config.yaml
n_layer: 16
d_model: 256
n_head: 4
n_kv_head: 4
head_dim: 64
d_mlp: 704
vocab_size: 2048
activation: "swiglu"
norm: "layernorm"
norm_place: "pre"
norm_eps: 1e-05
positions: "rope"
rope_base: 10000.0
rope_fraction: 1.0
qk_norm: true
attn_scale: 0.125
bias: "none"
tie_embeddings: false
parallel_block: false
init: "orth"
init_std_qkv: 0.0281
init_std_o: 0.0
init_std_up: 0.0281
init_std_down: 0.0
optimizer: "adam_variant"
lr: 0.00159
beta1: 0.9
weight_decay: 0.12
lr_head: 0.0104
warmup_steps: 310
schedule: "wsd"
decay_fraction: 0.741
decay_shape: "linear"
final_lr_fraction: 0.0
batch_tokens: 65536
seq_len: 256
doc_mask: true
z_loss: 0.0001
train_tokens: 387200000
steps: 5909
dataset: "wikipedia_en"
Each number is 128 + 32 x the weight over its row's rms, rounded and kept within 0 to 255. Layers, rows and columns count from 0. The size above them is the row's rms in percent of the matrix's.

# layer 8 attention query, 256x256, rms 0.0678, rows 92-118, columns 128-255
size [ 93  99 103 102  97  82  85  86  86  79  85  96  84  92  86  86  91  90  82  85  97  91  98 100  95  99  98]
[[142  60 104 174 104  94 125 157 105 175 134 132 170 181 110 106 129 109 115 112  79 127 136 127 160 132 210 157  68 138 119 137 155 135 126 144  88 168 168  54 201 104 136 139 161  93 163 181 144 191  63 121 120 119 114 147 124 142 177 132 149 136 104  45 170 131 156 118 150 114 165  71 116 123 144 105 156 149  92 168  84 116 120 154 138 135 128 113 146 120 196 120 149 117 143 118 152 156 133 112 136 160 101 113  92  98 172  98 122 146 107 128 159 131 156 149 201 146 123 122 100  90  93  88 195 144  92 107]
 [137  72 118 111  89 112  90 148 108 120 149 152 149 120  93 166 123 160  94 135 129 117 100 170 166 146 132 137 134 122 102 127 114 110 121 124  88 134 124 169 136 120 123 100  54 147 140 108 146  92 105  80 100 125  78 130  94 126 144 192 187 137  99 120 118 130 151 112  70 152 152 135  20 113 163  87 173 137  53 166 124 114  60 156 140  59 213  82 147 136 172 135 108  84 128 102 187 116 129 166 168 142 165 179 137 133 140 126 104  79 146 155 104 151 113 123 179 125 109 139 139 177 108  69 109 134 101 136]
 [138 133 112  75 117  73 102 102 128 126  94 109 143 151 140 150 136 134 166 116 103 135 164 121 112  96  92 208  97 137  97 144 138 109 118 161 151 175 184 128 155 125  94 179 121 109  84 122  97 212 114 127  94 127 141 113 164 115 158 138  83 140 183 101 124 125  95 157 107 149 168 119 163  94 130 149  93 115 131  83 141 128 164 171 150 165  85  44 156 141  85  95 127 141 127 131  79 142 127 120  85 206 111 144 147 148 136 109 110 150  97 175 183 106 166  83 143 128 132 148 117 121 142 151 100  70 108 150]
 [122 113 126 135 114 177 169 128 116 137 131 120 151 114 160 192 121 134  85 146  77 153 127 133 135 131 115 114  91  88 163 116 124  65 165  96 113 139  95 147  53 164 161 124 201 164 124  95 146  86  83 128 121  79 170 116 108 121 102 102 149  93  86  97  98 106 111 141 142 103 104 191 149 168 146 133 159 146 101 105 136 114 111 113 117  47 166 157  90 132 208 142  85  90 103 144 138 151 149 122 126  91  60 121 172 108 124 134 136 146 190 143 140 141 115 100 159 177  85 168 144  91 142 126  65 205  96 123]
 [128 165 121 118 133 160 138 107 172 126 146 172 131 169 130 133 138  95 112  54 128  83 128 139 103 115 112 143  76 170  85 116 110 112 148 151 187 152 172 149 148 150 149 116 178 101 130 137  75 180 188  93 101 114 151 151 134  97 162 155  87 118 144 157 102 121 152 142 116 119 133 108  93 120 136 135 118 131 107 117 147  88 122 108 185 109 167 125  98 120 149 130  60 140 176 153 159  95 103 163  62 163 143 103  93 127 139 128 127 116 160 141  89 128  92 149 125 137 131  37 110 109 148 127 161 141 162 109]
 [180 161 127  71  69 105  19 156 103  98 100 180 101 145  91 145 169 143 151 152 158 136 144 171 109  85 145 121 114  79 124 134  96  93 131 138 193 177  89 143 128 106  66 122 113 127 115 140 161 178 117 130  97 188  26 130 122 138 101  96 129  92 117 141 146 171 114 157 109 190 112 169  91 146 108 167 127 131  89 111  98 109 117 137 136 113  86 105 154 158  81 150 154 158 171 131 113  61 103 126 136 133  94 178 152 133 109 148 122 174 153  86 178 113  96 167 141  71 124 114 147 160 161  84 163  90 126 185]
 [120 169 142 115  88 127 108 119 156  85  80  92  58 142  74 128  87 120 134 149 170 155  89 160 145 178 125 163 137  97  65 150 111 127 152 137 167 189 159 150 138 164  47 151 156 140 133 101 132 153 167 105  64 194 119 148 131 144 138 152 124 161 156 159 105 102  88 130 161 150  56 158 151 143 121 116 117 180 117 184 108  97 130 110 110 139  98 147 155 167 121 164 130 130 217 130 130 117  79 156  74 166 115 128 123 159 151 114 118 151 145  58 185 105  94 184 112 125 195 113 116  88 151 131 198 104  93 103]
 [149 194 133 120 103 132  48 178  82  90  90 144 138 119 130 128 171 105 186 118 107 172  99 144 120 131 117  93 159 137  98 177  96 139 137 131 191 160 102 130 151 118  70 119 138 130 113 128 137 193 156  84 110 194  66 154 114 195 147 127 148 155 155 164 142 138  88 140 109 153 111 141 129  97 113 181 141 151 136  93 126 117 155 146 136 158 104 131 124 147  94 141 166 149 200 140  81  54  62 151  63 114 147 116  81 168 104 126 153 112 136  93 152 113  97 203 146  98 190  80 124 126 180 144 181  96 142  91]
 [142  81 127 104 130  91 168 120 208 145 128 137 184 126 112 121 161 106  83 110 116 109 105 107 190 134 150 117 108 180 100  91 114 171  92 122 103  88 157  61 107  97 129 130 135  96 170 161 143 117 118 120 224  72 189 124 158 109 149 165 142  95  91  79 181 114 118 113 144 100 171  69 140 145 125 104 133 113 138 135 135 111 116 144 171  84 153  63 122 105 177 105 120 112  64  94 145 122 131 100 121 144 142 127 101 150 189  95 146 110 138 180 119 128 133  99 152 158 105 116  98 151 119 136 110 161 112 125]
 [135 193 157 133  96 134 116 142 125 170  88 148 121 172 143 153 129 165 116 146 101 155 131 108  81 120 131 182 131 147 136 128 156 117 132  93 108 163 121 134 116 115 159 119 123 140  53 134 140 140 198 137  38 150  76 109 108 152 126 100 114 151 147 152  86 133  81 151 132 173 149 138 196 150 116 124 103 124 150 145  88 105 131 129  84  87 133 208 128 101 114 105 167 187 131 217  64 125  58 187 121 157 183 103  87 149  85 115 128 115  88  73 128 101 127 164 135 140 200  87 145  89 135 165 144 114 105 113]
 [127 126 102  99 125 100 162  76 178 140 146 143 136 150 144 163  93 126 123 100 121 131 111 120 115 135  92 124 117 140 122  88 168 114 140 109 122  97 141  83 104 158 120 125 107 132 115 149 103  99 136 151 167  94 211  96 122  67 146 141 145 140 137  77 202 109 111 133 151 109 155 126 163 182 161 115 165 120 100 110 170 147  88 133 158 133 158  72  86 101 125 158  74  64 110  93 149 136 213  90 131 162 117  85 102 109 163 143 121 147 147 172 137 144 121  81 107 158 103 103 113 143 108  93 107 133 107 149]
 [133  48 132 149 114 104 101 129 112  90  99 100 137 145 113 134 127 117 136 144 138 185  38 106 152 170 158 123 150 156 114 156  78 127 123 119  58 123  81  90 154 132  85 160 149 182 138  87 169  83 121 154 182 154  83 136 124 146 140  84 119  86 133 136 140 123  95  84 183 130 128 143 208  90  82 144 172 140 136 142  91 157 126 138 107 161 109 136 175 160 164 103 174 144 138  99 104 104  95 106 159 109 141 127 110 133 154 107 137 125  42 128 140 125 163 202 153 109 121 166 156  89 146 205 176 145  92 135]
 [124 118 140  97 138 130 145 136 164 168  79 136 183 129 115 142 106  98  77  95 132  87 145 133 180 101 138 128 126 148 125 108 123 146  89 150  75 170 195 128 140 159 190 104 144  87  74 125  98 139 128  80 107 129 162 113 177 124 158 181 176 172 105  99 125  97 130  98 122 171 188  92 149 165 171  70 115 111 110 114 142  90 130 104 121 105 164  87 133 117 128 146  77 101 107 149 217 117 168 122  78 147 139 127 113  92 208  79 113 165 177 175 134 130 149  89 176 141  83  75  92 195  97  73 144 186 154 109]
 [130 115 111 115 140 161 146 150  83 159 176  91 105 135 170 126 142 184  98 130  97 154 103  97 107  94 220 135 105 137 161 148 109 147 123 136 195 128 110 132 141  78 115 138 160 133 140 115 130 122 164 211 122 124 115 122  86 126 137  81 116 109 119 132 129 112 116 135 136 118 109 139 125 120 156 149 158  83 146 118 121 143  93 133  88 161  76 209 103 143 155 106  90  91 194 131 168 105  81 109 141  86  88 113 133 131  95 189 129  95 113 117 113 101 116  73 142 155 175 140 139  34 152 148 145 109 203  75]
 [138 151 116 199 143 153 134 146 195 142  77 120 123 119 172 120  99 149  74 107  94 149 163 139 103  42 102 171 127 148 155 119  97  94 148 132 144 122 111 193 104 154 148 121 189 101  89 139 115 170 157 171 103 137 117  89 140 178  90 150 121  45 124 112 111 139 150 136 152 185 105 183  75 164 132 139 139 116 110 122 158 125 159 144 136  80 140 153 126 177 119 128  56  70 173 115 140 135 103 194 157 107 119  96 127 133  93 101 147 175 199  78  86 120 158 158  66 192 148 143 118  58 129 130 113 151 129 161]
 [118 173  78 148 124 159  60 164 123 100 112 116 106  76 122  97 167 114 146 126  70 152 136 167  46 118 130 113 120 149 128 159 116  86 179 166 193 152 153 150 120 120 107 132  72 111  97 116 140 161 168 127 123 201  76 113 144 146 110 128 132 110 135 102  98 164 128 116 120 208  91 173  53 179 119 180 153  92 133  94 138 115 115  95 140 118 116  96 183 146 151 134 163 126 149 114 125  81  86 163 119 159  81 118 151 161 122 133 153 128 147 139 153 119  93 150  35 116 209 162 109  85 133  87 122  94 115 147]
 [164 158 125 152 161 166 151 105 125 127  96 150  84 128 131 135 113 161 112 102 140 191 118  80 138 161 156 154 139  96 179 128 127  88 127 169 130 109  89 161  85 121 137  98  83 176 177 128 119 125  86 146 137  96 148 193  70 118 109 148  91 120 158  98 175 148 128 181 161 113  80  99 162 139 102  83 193 142 154 156  88 190  43 142 127  75 192  96 114 125 123 121  97 172 146 181 168 153 172  73 164 107 131 114 136  90 119 138 137 132 172 171 120 143  94 119 153 117 107 113 115 102 104 159  78  94 136 171]
 [131 110 131  94 179 109 104 133  99 101 136 165 119 127 136  69 124 131  60  93 101 180  98 170 126 167  99 145 155 101 112 111 166 112 127  71 156 141 134 159 109 119 135 145 122 169 101 115 115 100 128 125 102  70 150 150 114  81 161 142 164 123 106  89 146 180 184 104 120 115 198 111 115  78  95 115 186 109 108 108 139 155  82 119 142 108 102 125  78 132  49 134 124  97 165 180  93 139 162  97  95 176 102 152 122 134  94 136 155 124 148 150 140  77 126 134 117 184 101  98 163 180 121  89  82 120 103 136]
 [157 140 148 159 141 131 143  79 165 139 127  43 114  76  88  87 126 150 132 116 104 134 118 119 139 114 117 146  62 148 111 167  81 147 178 154 172 117 182 154 162 156 102 111 171 118 141 158 142  95 112 106 123  91 161 107 134 170 141 152 104 145 155 180  99 131 100  75 168 137  76 127 137 185 175 111 167  44  85 120 166  76 122 161  94 140  61  81 137 101  90 105 155  90 169 177 110 113 114 163 105 104 124  99 125 116 104  95 152 163 131 133 143 134 126 113 137  92 122  78 114  75 177 162 151  95 129 136]
 [ 72 118 192 105 129 110 168 114 159 163 121 169 176 148 117 121 124  80 126  97 179 111 108  79 139 144 128 153 159 113 119 108 149 164  77 115  95 171 144 101 162 120 161 121 159 115 111 130 152 163  96 124 133 132 178 176 130  97 144 169 136 114 122 126 152  65 162 122 149  86 170  50 202  65 125 107 124 101 139 135 135 118 141 115  86 165  79  74  86  85 149  54 167 121 112 135 143 197 153  77 156 127 183 108  88 112 147 118 127 136 106 196 150 161 115 105 163  93  98  56 100 192 112 150 120 129  73 112]
 [133 112 158 150 124  70  99  98 135 121 115 120  89 150 158  83  71 137 111 104 122 142 190 140 187 132 123 126 118 153 135 109 109 156 145 136 152 157 186 108  88 189  85 163 144 117  68 142  89 158  65 173 110 109 146  82 138 107 141 108 110 148 141  80 167 129  90 131 199  69 136  45 144 188 105 146 130  76 130  67 176 135 142 132 150 167  54 137 155 145 150 122  92 145 128 188 137 139 153 134  70 206 134 134 159 134 112 116 101 126 152 177 108 158 134 105 175 160  69 141  91 131 128  85  96 152 153 202]
 [136 140 135 178 129 114 117  92 191 117  93 100 150 129 137  89 116  90 137 124 134 171 194 123 142 126 194 155  80 183 126 125  91  96 137 142 142  51 107 153 175  79 153  91 171 121 129 158 115 198 144 105 158 164 157 169 161 163 186 164 103  94 141 135 116 117 109 149 158 141  55 110 137 117 145 141 139  94 106  92 141  90 143 109  83 106 133  88 128 109  96 152 173 130 124 127 136 172 130  74 114 130 149  88 167 107 136 123 130 177 151 130 126 114 101  78  81 121 165 155 108 143 125 106 137  82  98 170]
 [146 128 119 136 133 111 100 129 182  99 132 168  88 138 110 130 144 127 145 128 158 129 131 129  75 190 135 114 134 118 110  81 144  87 120 223 187  92 101  47  93 141 112 132 125 111 186 185  57 123 151 129 113 142  97 109 150 165 131 219 157 121  85 190 129 121 132 165  88 146  43 124  96 118 136 107  98 161 119 127 100 104 138 116 149 115 218 224 134 120 136 137 133 119 128 135 137 143 149 127 113 161 109 130 148 102 102 160  97 165 146  96  95 162  83 104 142 153 134 138 119 108 115 109 140 109  87 164]
 [130 119  75 126 122  96  90 143 160  69  90 159 151 175  82  83 129 160 115 122 163 177  76 159 115 171 146 122 146 139 122 157 104 120 116 114 107 144 166  96 135  86  80  68  98 156 179  81 126 173  75  68 146  84 134 136 120 171 114 148  59  77 132  86  88 173  97  87 118 119 102 101 170  67 138 205 151 126  97 121  94 166 150 198 109 131 115  68 156 165 142 126 134 173  82 106  97 102 126 150  68 224  99 122 137 135 137  50 116 143 158 165 154 107 157 195 113 116 166 129 131  28 164 110  95  99 120 183]
 [121 133 204 115 149 171 165 122  82 183 117 155  78 130 140 123 140 152  83 135 188 105 152  94 168 108 137 151 147  97 158  51 151 238  59 115 129 119 168 115 190 173 102 123 146  97 120 105 129 138 132 109 126 109 128 147  93  96  79  76 105 174 122 121 155  84 107 156 100 134 141 105 129 146  98 109 114 161 143 128  65 143 102 117  65 117 116 184 125 160  97 125 127 127 105 165 141 137 136 138 150  85 136 128 117 138 175 137 117 135 102 143 170 125 128 125 198 133 132 138 102 141 118 142 128  50 137 106]
 [100 147 148 105 187 113 173 198 123  82 152 152 115 140 148 149 139 117 140 140 145 120 140 105  92 103 109 178 157  88 144 152 139 100  73 127 146 162  74 127 188  99 147 133 121 170 103  32 173 108 150  78 126 117 133 186 103 151 184  86 162 170 182 119 149 129 108 107  92  87 103 144 153 104 108 136 127 139 143  65 113 130 132 111 116 117 109 167 137 106 161 171 138 126 132 110 133 128 114 142 151 121 117 117  89  57 154 141 118 114  64 142 161 107 124 148  98 118 136  83 188  74 129 110 127 124 134  50]
 [146 131 119 145 132 167 157 171 127 143 121 124  86 178 181 140 111 136 143 127 186 158 118  76 144  63 130 136 149  84 126  92 125 107 115 148  97 152 133 158 133 124 171 135  94 169 170  63  97 137 124 134 114 131 132 159 103 143 173  84 231 105 128 114 120  82 100 109 132  78 173 143 133 163 130 140 151 224 187 139 113 175 124  85  95  78 126 165 113 157 173 142  83 108 159 117 154 135 103 131 142  92 149  87 142 119 148 176 140 162 141  94 133 115 109 107  84 197 131 108 170 101 157 112 124 234  96  85]]
# layer 8 attention key, 256x256, rms 0.0651, rows 92-118, columns 128-255
size [ 99  94 108  99  98  87  97  85  83  90  87  87 106 104  98 101  85  89 123 147 102 101  95  95 105  95 100]
[[108 194 147  89  89 100 102  83 113 134  73 144  31 173 125 112 152 145 125 129 160  70 136 170  68 152  94 149 152 141  97 149  82 144 126 125 111 142 148 146  87 137 128  96 144 187 117  70 123 123 126 136 124 123 121 119 153 111  57 145 175 186 139 169  88  77 114 144 112 143  83 154 136 160 114 155 118  86 140 127 188 113 177 107 132 167 154 122 149 143  80 116  54 124 159 102 158 140 123 168 154 105 141 157 175  99 137 123 132 142 213 111  76 132  94  99 137 124 136 142 194 182 174 109 110 122  76  96]
 [ 92 163 131  90 134 115 119 138 136 111 185 118 113 147  74 134 168 107 147 178 145  89 165  92 123 167 136 108 105  79  94 172 158 176 112 113  38 135 124 115 135  82 134 147 119 166 129 128 180 171 133 100 119 122 176 177 194 171  89 171  95 108 135 144  74  87  95  91 162 111 182  97 183  81 126 136 127  56 144 128 115 101 134  88  85 179 132 162 152 129 150 115  86 103  50 112  59 124 134 129 123 126 143 169 117 129 168 160 120 118 158  94 135 135 148 141 144 147 123  90 139 147 169 173 106 156 134 127]
 [143 131 104 174 142 139 110 160  59  90 115 129  85 142 123 118 109 152  75 165 145  44  73 187 101 125 147  97 130 127 147 153 135 173 148 120 120 143  86 105 111 142 140  96 130 135 135 104  89  53 182 113  98  75  84 105 105  94 121 157 138 174 115 108 115 120 152  66  88 197  81 211 128 181 124 149 213 113 142 136  97 130 137 103  89 118 153 126  82 159 108 128 166 125 180 137 156 103 105 137  88 145 106 120 145 116  91 132  99 149 202 118 134 110 137 183 109  92  91 127 187 169 119 180 134 119 115 134]
 [129 156  61 132 104 134 124 110 104 101 138 107 111  87 126  28  62  88 121  88 107 119 134 108 101 127 102 147 138  45 132 178 173 119 149 164 152 146 158 183 166 126 152 167 106  85 112 142  95 167 194 140  50  79  89 149 182 214 111 115 129 163 186 113 103 142 124 184 149 169  83 131 111 170 147 148  80  95 101 140 121 155  68 164 115 160 111 161 155 130 145 193 121 117 185 113  39 197 101 151 108 149 139 141 110  90 119 103 161  96 124 146  92 126  96 124 110  96 130 104 157 167  52 110 128  87 133 131]
 [ 89 113 107 118 201  68 198  69 176 210 131 152 166 116  94 115 103  92 131  98 168 126 109  84 141 187 112 113 107 133 131  99 183 140 104  86 142 152 162 138 129 100 169 193 135 174  93 154 122 100  93 116 163  72 206 140 158 149  94 163 125 143 122  92 147 113 155  99 164  65 171  70 137 103 127  65 156 100 156 171 106 143 113 142 126 159 167 104 109  90 133  96  97 114  89 122 120 167 182 130 140  92 159 149 108  94 128 170 125  90 127 182 119 113 141 122 134  96 107 103 135 176 162 161  48 169 119 145]
 [133 158 149 114  72 138 105 183  74 100 141  83 116 130 172 137 151 138  82 178 123  89 135 175 163 140 143 128 134 135 110 182 118  71 148 147 122  88 109 101 129 131 125 138  62  84 182  24 141 120 158 126 124 117 115  92  70 134 120 170 130 130 144 130 228  99  89 152  99 106 111 108 104 152 146 139 109 130 106 118 150 144  62 165 109  66 145 119 130 136 159 144 132 122 132 109 118 120 148  81 105 181 137 146 166  86 144  59 114 130 135 134 134 137 135 151 120 185  74 178 149 110 139  47 102 131 132  62]
 [114 130 157  86 118 121 165 159 113 174 163 196 191 149 128 128 172 114 165  44 142 142 143 153  99  82 145 140 122 142 183 100 134 153  99 157  85 132 121  79 104 132 197  83 143 131 126  89 146 110 144 118 184  96 131 120 170 127 121 147 148 120 148 122 171 149 164  88  78 109 133 120  87 167 137 119 137 123 163 111 133 143 159 142 153  77 125 169  99 125  69 151  94 173 152 150 150  82 192 129 117 100  94 170  76 131 135 134 113  85 123 192  57 106 186 125 116 104 109  56 160 113 128 141  87 116 128 161]
 [ 95 117 144 113 101  71  86 153 110 114  95 130 119 126 110 117 123  97 168 121 183 133  98 160 152 127 133 160 181  57 128 150 144 140 129 174 148 153 103 125  91 107  95  75  29  94 142  30 165 179 104 138 128 175  98  76 140  82 121 189 116 141 165 101 139 185 184  95 106 124  99 140  97 162 144 150 115 126  96 154 127 131 144 123  97 102 116 109 211 123 119 124 106 150 169 121 193 106 101  97 148 146 127 185 181 129  97 113  59 107 188 110 142 140 122 157 107 126  98 153 141 107  98  98 122 173 125 159]
 [152  81  98 130 186 129 199  36 166 166 130 158 102  67 155  97 121 112 119  82 155  98 155 113 106 140 148 196  58 132 168  53 127 111 131  72  90  78 197 165 135 125 139 140 168 112 111 178 113 107 122 162 136  80 147 156 140 169 147 100 123 109 146 144  73  63 162 157 138 119 105 108 178  91  95 115 109  72 129 136  54 147 127  79 141 152 143 109 137  87 100 100 106 104  62 128 143 170 165 127 146 125 115 174 169  60 134 189 107 144  88 115  78  58 111  97 139  70 139 129  86 186 109 169  69 146 118 188]
 [103 125 104  90 104 117  51 155 100  67 112  83 111 141 126 124 111  96 113 156 187 118 145 139 137 138  98 197 118 158 108 155 141 110 154 115 148 172  99 123 157 144  93 142 118 118 119 118  96 108 120 127 117 216  83  73  98 107  77 174 144 111 109 125 139 154 111 115  78 154  66 118  92 184 146 110 113 180 127 150 199 142 140 140  98 109 109 132 160 144 151 152 157 155 125 121 101 144 107  81 125  91 141 101 185 150 174 133 155 165 173  86 106 130 137 116  64  84 134 113 131 175  96 108 178 155 138  72]
 [121 175 135 149 216 139 255 109 181 170 154 152 168 116 128 142  99 127 144  63  87 118 146  78 128 128 130 148 111 134 137 102 147 134 106  81 114 113 161 122 175 138 160 160 190  87 128 184 141 116 143 120 134  91 219 179 150 114 174 110 103 121 135 107  90  62 167 118 157  81 140 112 190 119 146 108 118 129 173 140  89 116 146 121 147 175 118 142  47 118 164 136 130 100 107 145 115 145 177 122 106 141 136 126  96  86 143 167 123 124  93 171  93 125 132  69 119 119 170 134 130 147  99 184  81 126 167 149]
 [144 187 160 169  83 185 101 125 150 140 150 141 138 121 113  86 143 106  65 119 171 132 146 145 168 126 139 128 139 156 199 124 159 132 123 144 166 126 173 188 102 132 138 132 141 156 112 110  87 114 111 156 133 128 126 155 153 110 113 107 140 141 127 134  87 211 138 115 115 149 126  71  93 125 164 125 106 112  46 128 158 129 166 124 191  86 123 154 167 130 121  95  86 149 151 173 152 163 123 162 115 115 106 156  96 103 163 116 139  79 151 116  67  99 164 150 150 109 150 119 110 172 130 113 112 116 113 102]
 [126 171 139 141 155 108 169  73 156 180 173 122 158 149 126 155 126 111 136  61 147 150 158 116 136 118  81 134 121 168  80  71 169 140  99 115 105  97 139  93 143 156 145 114 182 174 120 174 125 205 118  94 173 157 228 171 155 166 138  96  95  99 134 176 104 129 116  70 127  69 106  91 177 166 112 114 143 174 188 134 107 126 150  87 123 167 154 123  91 156 142 107  49 116  95 118 134 167 159  97 143  53 151  87  46 152 103 200 177  98 138 141 102  84 143 102 117 183 127  97 109 130 129 141  59 156 178 183]
 [165  90 116 117  89 174 108 139  66 118 111 124  82 128 101 104 108 168 192 166 147 171 106 162 140 130 126 181 107  85 165 163 153  85 158 156  75 121  67 158 121 129 115 137  70 154 152  79 126  84 123 137  76 172  68 168 103 132 118 155 127 108 163 173 136 129 132 195 110 170 182 138 117 128 135 141 106 113 104 127  93 136 101 155 146  99 149 130 143 123 127 119 170 120 136 142 105 166  89 155 134 149 151 142 171  81 127 107 108 196 139 159 145 149 134 121 126 113  95 129 142 165 130 171 157 124 102 115]
 [146 142  93  91 121 134  24 177  54  79 125 143 115  92 138 128 134 141 126 180 110 124 156 140 152 162 106 107 126 145 108 171 121 112 157 134 177 140 147 162 151 152 120 120  66 111  85 128 124 148 196 123  93 112  31  90 102 100  88  91 134 165 154 130  69 133 107 183 106 150 121 102  79 135  98 178  93 163 121 119 147 113  95 148 113 118 129 131 183 160  81 153 162 145 136 165  85  93  92 133 113 145 117 137 130 124 144 124 110 124 137  78 153 136 157 129 119 112 170 139 138 127 126  90 197  90 147  74]
 [ 93 137 112  79 102 116   1 186  36  93 106 148 114 140 116 131 137 134 134 221 137 113 107 166 115 159 127 102 111 121 127 200 118 137 158 133 123 144  95 133 145 132 143 120  73 132  95  95 126 121 170 139  89 106  36  96  71  85 120 141 142 145 162 155 106 127  81 147  95 191 148 149  95 119 150 127  92 111 111 121 163  78 139 182 129  95 104 164 178 151 108 119 147 113 128 168 116 123  87 143  68 110 113 136 165 199 134  81 104 147 145  85 161 119 139 132 123  83 150 132 167 132 136 106 186  86 140  69]
 [148 123 122 117 151 129 235 126 151 197 156  49 176  35 129 115 122 132 166  64  59 161 147  88  87  94 109 151 126  65 141 137 151  86 141 110 112 105 137  81 125 130 101 160 138  60 132 176 155 132 139 164  96 117 164 144 168  96 110 115  93 134  84 134  70 106 149 127 128 103 143 130 118 134 151 122 104 153 165 148  99 116 203 110 112 129 127 159  82 122 146 118 145 105 106  58  43 165 138 128 107 116 150 168 140 118 128 158 144  66  76 137 125 152  86  43 146 120 143 170 104 137 147 100 133 128 138 116]
 [149 153 135 154 160 135 131 115 175 151 146  69 152  86 137 101 163 157 143 136 107 106  98 106  84 112 119 113  57  92 121 173 114 156 142 146  82  79 108  97 168 177 166 130 145 137 161 153 125  86  76 134 164  77 206 197 176 127 143 165 111 117 133 181 152  86 115 142 134 107 104 127 154 119 109  94 101 160 150 132 115 162 114 185 125 164 137 101  68  98 186  93 166 148  68 102 111 146 153 144 105 134 158 126 166 107 206  92  58  74  79 157  78 148 106  91 134 130 172 158 102  83 131 163 119 140 171 146]
 [127  92 116 130 114 117 123 167  42  85  74 160 132 157 124 144 139 184 145 130  94 161 154 173 113 137 150 131 140 107 142 185 124 102 105 153 163 178  59 156 130  92 131 136 124 120 101  83 115 146 152 129  98 161  32 126 111 125 138 126 152  84 112 122 156 127 116 143  66 198 147 152 167 145 127 154  83 152 134 141 140 153 120 162 145 131 103 190 156 148 112 100 176 134 164 135 100 135  46 110  94 128  74 124 159 129 151 108 114 140 151 124 129 135 110 153 136 141 172 124 169  63  61 122 174 104 136 113]
 [135 106 139 138 173 114 241 102 154 230 149 133 186 151  91 144 130 116 134  66 124 110 181  74 137 103 121 172 102 147 169  63 169 140  88  98  78  91 138 109 141 137 141 114 189 149 165 148 125  85 107 125 187  95 205 175 165 148 141 147  97  88 156 133 124  85 126 136 129  69 177  80 164 126 107  69 126 116 155 166 103 160 140 112 134 169 138 106  59  91 131 105  96 119  86 118 125 130 162  78 147  94  97 140 118  73 151 154 116 110 106 173 100 140 139 107 115 154  80  85 118 132 126 183  51 148 121 155]
 [103 187 127 128  90 132 150 142 134 169  83 134 146 130 165 119 140 120  92 117 126  58 166 117 142 145  69 135 156 197  95 110 113 164 114 149 163 138  64 119 138 162 160 116 145 143 105 175 117  98 129 105 124 136 114 134 106 160 105  59 132 153 114 157 167 171 109 125 121 200 131 170 144 124 151 187  93 131 145 169 119  80 169  66 152 141 140  81 140 185 124 109 119 111 106 107  83  98 117 125 133  82 103  78  81  98 179  39 129  93 134 163 104 128  69 173  91 131 137 120  99 187  97 156 166 118 108 106]
 [163 156 155 145 188 133 211 143 105 193 179 160 167  97  96 130 141 114 124  79 186 113 196  49 153 113 127 156 140 164 142 100 203 154  98  84  85 170 119 109  96 156 148 204 125  88 109 121 113  99 136 159 125 105 125 131 117 115  89 146 123 165 146 169 104  86 137 141  70  69  97 103 147  98 155 127 138 116 142 132 146 127 109 122 111 169 104 116  60 125 134 154 105 154 125 190 119  76 133 118 142 108 131 125  49 141 161 160 122 125 111 144 143 202 154  96 149 130 137  59 118 151 129 146 101 154 155 114]
 [135 157 160 104 131 107 145 143 133 181 126 135 143 104  60 144 138 138 171 131 102 140 161 144 144 111 172 128 109 113  63  98 185 157 182 100 136 133 157 114 211 126 147 128  80 108 130 104 135 151 149 125 118 129 137 135 108 135  82  92  59 139 107 113 129 129 130  73 139 103 141 124 169  62  85 137 132  75 141  62 181 129 107  88 112  99 173  95 104 135 132  93 159 138 129 119 150  89 181 141 151 122 148 149 124 141 133 123 139 112 140 167 127 161 166  93 136 111 141  86 162 171 116 124  84 139 159  69]
 [151 141 161 183 173 158 109 141  49 139  83 151 119  99 131 107 156 117 148 135 108 107 149 175 108 133 134 122 100 126 119 139 101 150 136 128 192 133 118  88  93 124  92 138 141 131  89 155 135  97 165 152 141 118 151 136 121 106 112 153 120 124 117 152 130  98 137 119  85 167  98 134 150 131 105  89  78  99 156  65 160  51 202  67 222  82 123 115 133 114 110  99 209 110 149 156 153 140 104  96 144 133  99 151 123 116  86 139  47 148 163  80 135 174 104 168  91 103 137 115 111 204 142  91 147 101 123 111]
 [ 82 165  83  97  87 161 109 162 177 101  92  75 102 128 158 123 134 155 189 126 116 155 114 156 103  92  83 134 182 110  72 194 106  51 199 154  79 125 113 157  83  74  92 143 118 161 147 114 103  90 143 114 119 156  73  92 161  84 121 134 141  90 154 152 141 151 145 120 166 144 139 174 109 136 141 107 122 162 149 160 178 118 170 138 142 129 125 124 179 108  97 150  61 106 128 104  84 140  45 168  97 142 172 117 136 144 101  85 141  60  98  50 129 105 148 145 105 153 104 145 116 143 174  82 155 147 126 155]
 [130  89 161 200 117 158  98  88 173 148 104 140 130 128 153 135 126  62 118 112 143 180  53 140 129 110 115  97 142 149 150 110  66 119 147 147 182 136 169 101  96 106 100 123 126 147 139 147 143  74 130 162 222  94 146 104 118 120 167 146 131 111 136 129 118 113 160  77 116  96 104 195 122 120 152  96 119 150 119 166 111 127 125 129 144 119 137 133 150 133 183  59 138 130  96  97 197 128 152 138 163 108  94 166 205 176  75 126 139  93  75 104 117  81  90 144 153 161 113 125 110 104 109 137 110 129 146 224]
 [129  81  93 151 126 151 157 105 137 139 131 116 188 101  92 154 169 105  93  67 134 129  80 128  99  48 114 128 102 144 151 127 158 126 132  51 131  98 157 113 173 141  92 172 147  91 130 157  88 144 144 146 126 122 109 128  95  48 120  93  84  99 126  97  73 134 186 106 117 103 133 168 116 162 202 131  94 122  73 116 158 171 124 136 125 112 126 114 132  94 143  88 103 136 101  92 166 155 159 230 129 143  58 161 102 150 127 114 112 156 139 114 152 107 163  92  89 153 114 124  98 133 126 101 112 101 145 189]]